{"num_hidden_layers": 12, "num_key_value_heads": 3, "parallel_block": false, "init": "uniform", "init_std_qkv": 0.018, "init_std_o": 0.0, "beta2": 0.98, "final_lr_fraction": 0.0, "batch_tokens": 131072, "max_seq_len": 1024, "dataset": "wikipedia_en"}
Each number is 128 + 32 x the weight over its row's rms, rounded and kept within 0 to 255. Layers, rows and columns count from 0. Numbers have three digits each. The size before them is the row's rms in percent of the matrix's.

# layer 9 MLP down, 768x3072, rms 0.0266, rows 742-767, columns 1536-1599
094:108128067139134117124106114130165159080144164094140159159200085099157148106159125153207054129075142118152060104154168195075179133180186162115153132113171147156124113151095104196125152121111084
100:127110132133134083194183112110089068189163121125161113162098128089139176180079118123133107165149056122120137197222156115101113101181125119079102089134118117144160115152186146131164122181203158
099:108130109130076111107141145127139086142140112173107132144117151105150150121083095124071168172125146174141212106074173122120134122143125149216085151061115137134129121182119109070151145129140126
104:164099141159163095102153179118137125074103098140145123109161187211119114218126166171114079134097073127121075172097101144169136213153142097136095127090176089053121114174137165093162127086115133
109:147129130124115155128182155083077115153156118033159121127167157100130155118124111119124096125107109092127069105124120128101135166184097140152086134152101089101117133094154139038102111136171111
102:111128192178084103109116087133092150107085063116130130123117137145091083081112086129115111138101117148122092152135141182116142128112105097124158170172122100102179100126131172143171131127092129
093:123134133089102108091166094117165165133152084198108142179152091089151178101102104127078073169137164127118126152097142141122170128132175116150161135067125122070169130136126142139105155135120154
094:128126134131116131117149096143112160147143151117182149107141133154170138140140115163127131105137079177130171180246138155137146189137140087108107104176116092106120108117157129180132114109097120
102:161166146131180132136112194165125106174106144143124130155142210130138111115100075138140137075132108105111137133167134134131137163113086150102104180094143096132089111156142193122139168114112153
097:177097127148161159118076191176116087153144048084136078101155150116132141105183026133197104110159098138141138040161158120160135118169133047167115129121102099159141186144197115156093099120132179
102:132071106085100117173217128130068117116096179065131086177160110132133124162148060125057122129151090147119150168126152105132135095170162122141107173130093123174128117108221159132162147160146166
094:118160162154245172116144131063117118187100137081146100104141110136120098113100179169126078075092130144137096113166129193129101180151140124180142133115138104116139193079081122163155160119106081
242:180085125110141120092109107183135157108161158148176151173129116134128072124120155100153197116158122111108142106122103159118139090125110135074067124113048131137111056128169191137130171079103148
099:126138093076136141126113136103127142109140148131136127161165130137169139130128138118174165136088194118130106149148105105118157150144103128133132131141100148152105102124214120145098150137144113
097:111129077103117145139123127112133177108146105117132096129137109145138118122133113089121114086160154143140123083049167108100117152110155093121143129102130073186120108094104153126136092092146139
089:112102173171105111090125105136176149142147102177065155114147098127106142132167120155229124075129142192140096072123138105164090154083163170111184071095105148138079115093129143143096183094166132
099:132145161146174173075155125120168153127121084144162143071047167112085125123066168113088104112154096113130132116140127172077161124138092138136196160170142187082103132148130152119126178082106162
102:190181130095183119175147104117112123116153198123079107148061125105114153125104102150137134103159085117173077155123154171164182163101119136171122182121140156116095156127166102182126131146086132
106:088100114149136117081131192111142135143077173131109061149131098197165143103062144135123143052098117117153171146114124169130102104107073167111140107110131145140068132080137092131185141102122140
098:116162105123205143089180114103136096158102088130095133151099136134125110131168114108133085112112129132174139181138177143102151154225132086165197088139185126097114152129104140118098163125135155
096:132133136125087084115119147087164137124144169118129079167118126149108106086118097108088157124141117103159103111080131091098116075114135160155073072108172074140174145165130143094147174153171162
107:153174126128183154083072177152099114093167175135163133124192134136119169103140112111130131148138122110117174149058128145148130081144098181098139114193084114101105096226109098138210058180099095
093:073171214152161095133113087127100142150153109134112135138102091141137145155131109088086130160164117129140101184076132100197140166148101106169133148098121118154090139106153121175153119118121103
100:098132122126147080130155136135105117148106122138136104149128159084101138130110115161100087161106124104123116120112095186109123164074130142130127102139093064109166163045093138112155134140127095
087:090125150135161147112176191186117069141079144153091118062118143169121109159140107128147103133121111088134146115198068100141154168113149122133145090172120161142144109150107121101115098094120205
099:160121114067188115131151139116098136128127092119164090119047140109089145146131064166182140118100126143127096122097092084165110138109140150115164099117160110050130167160106127104116146139129130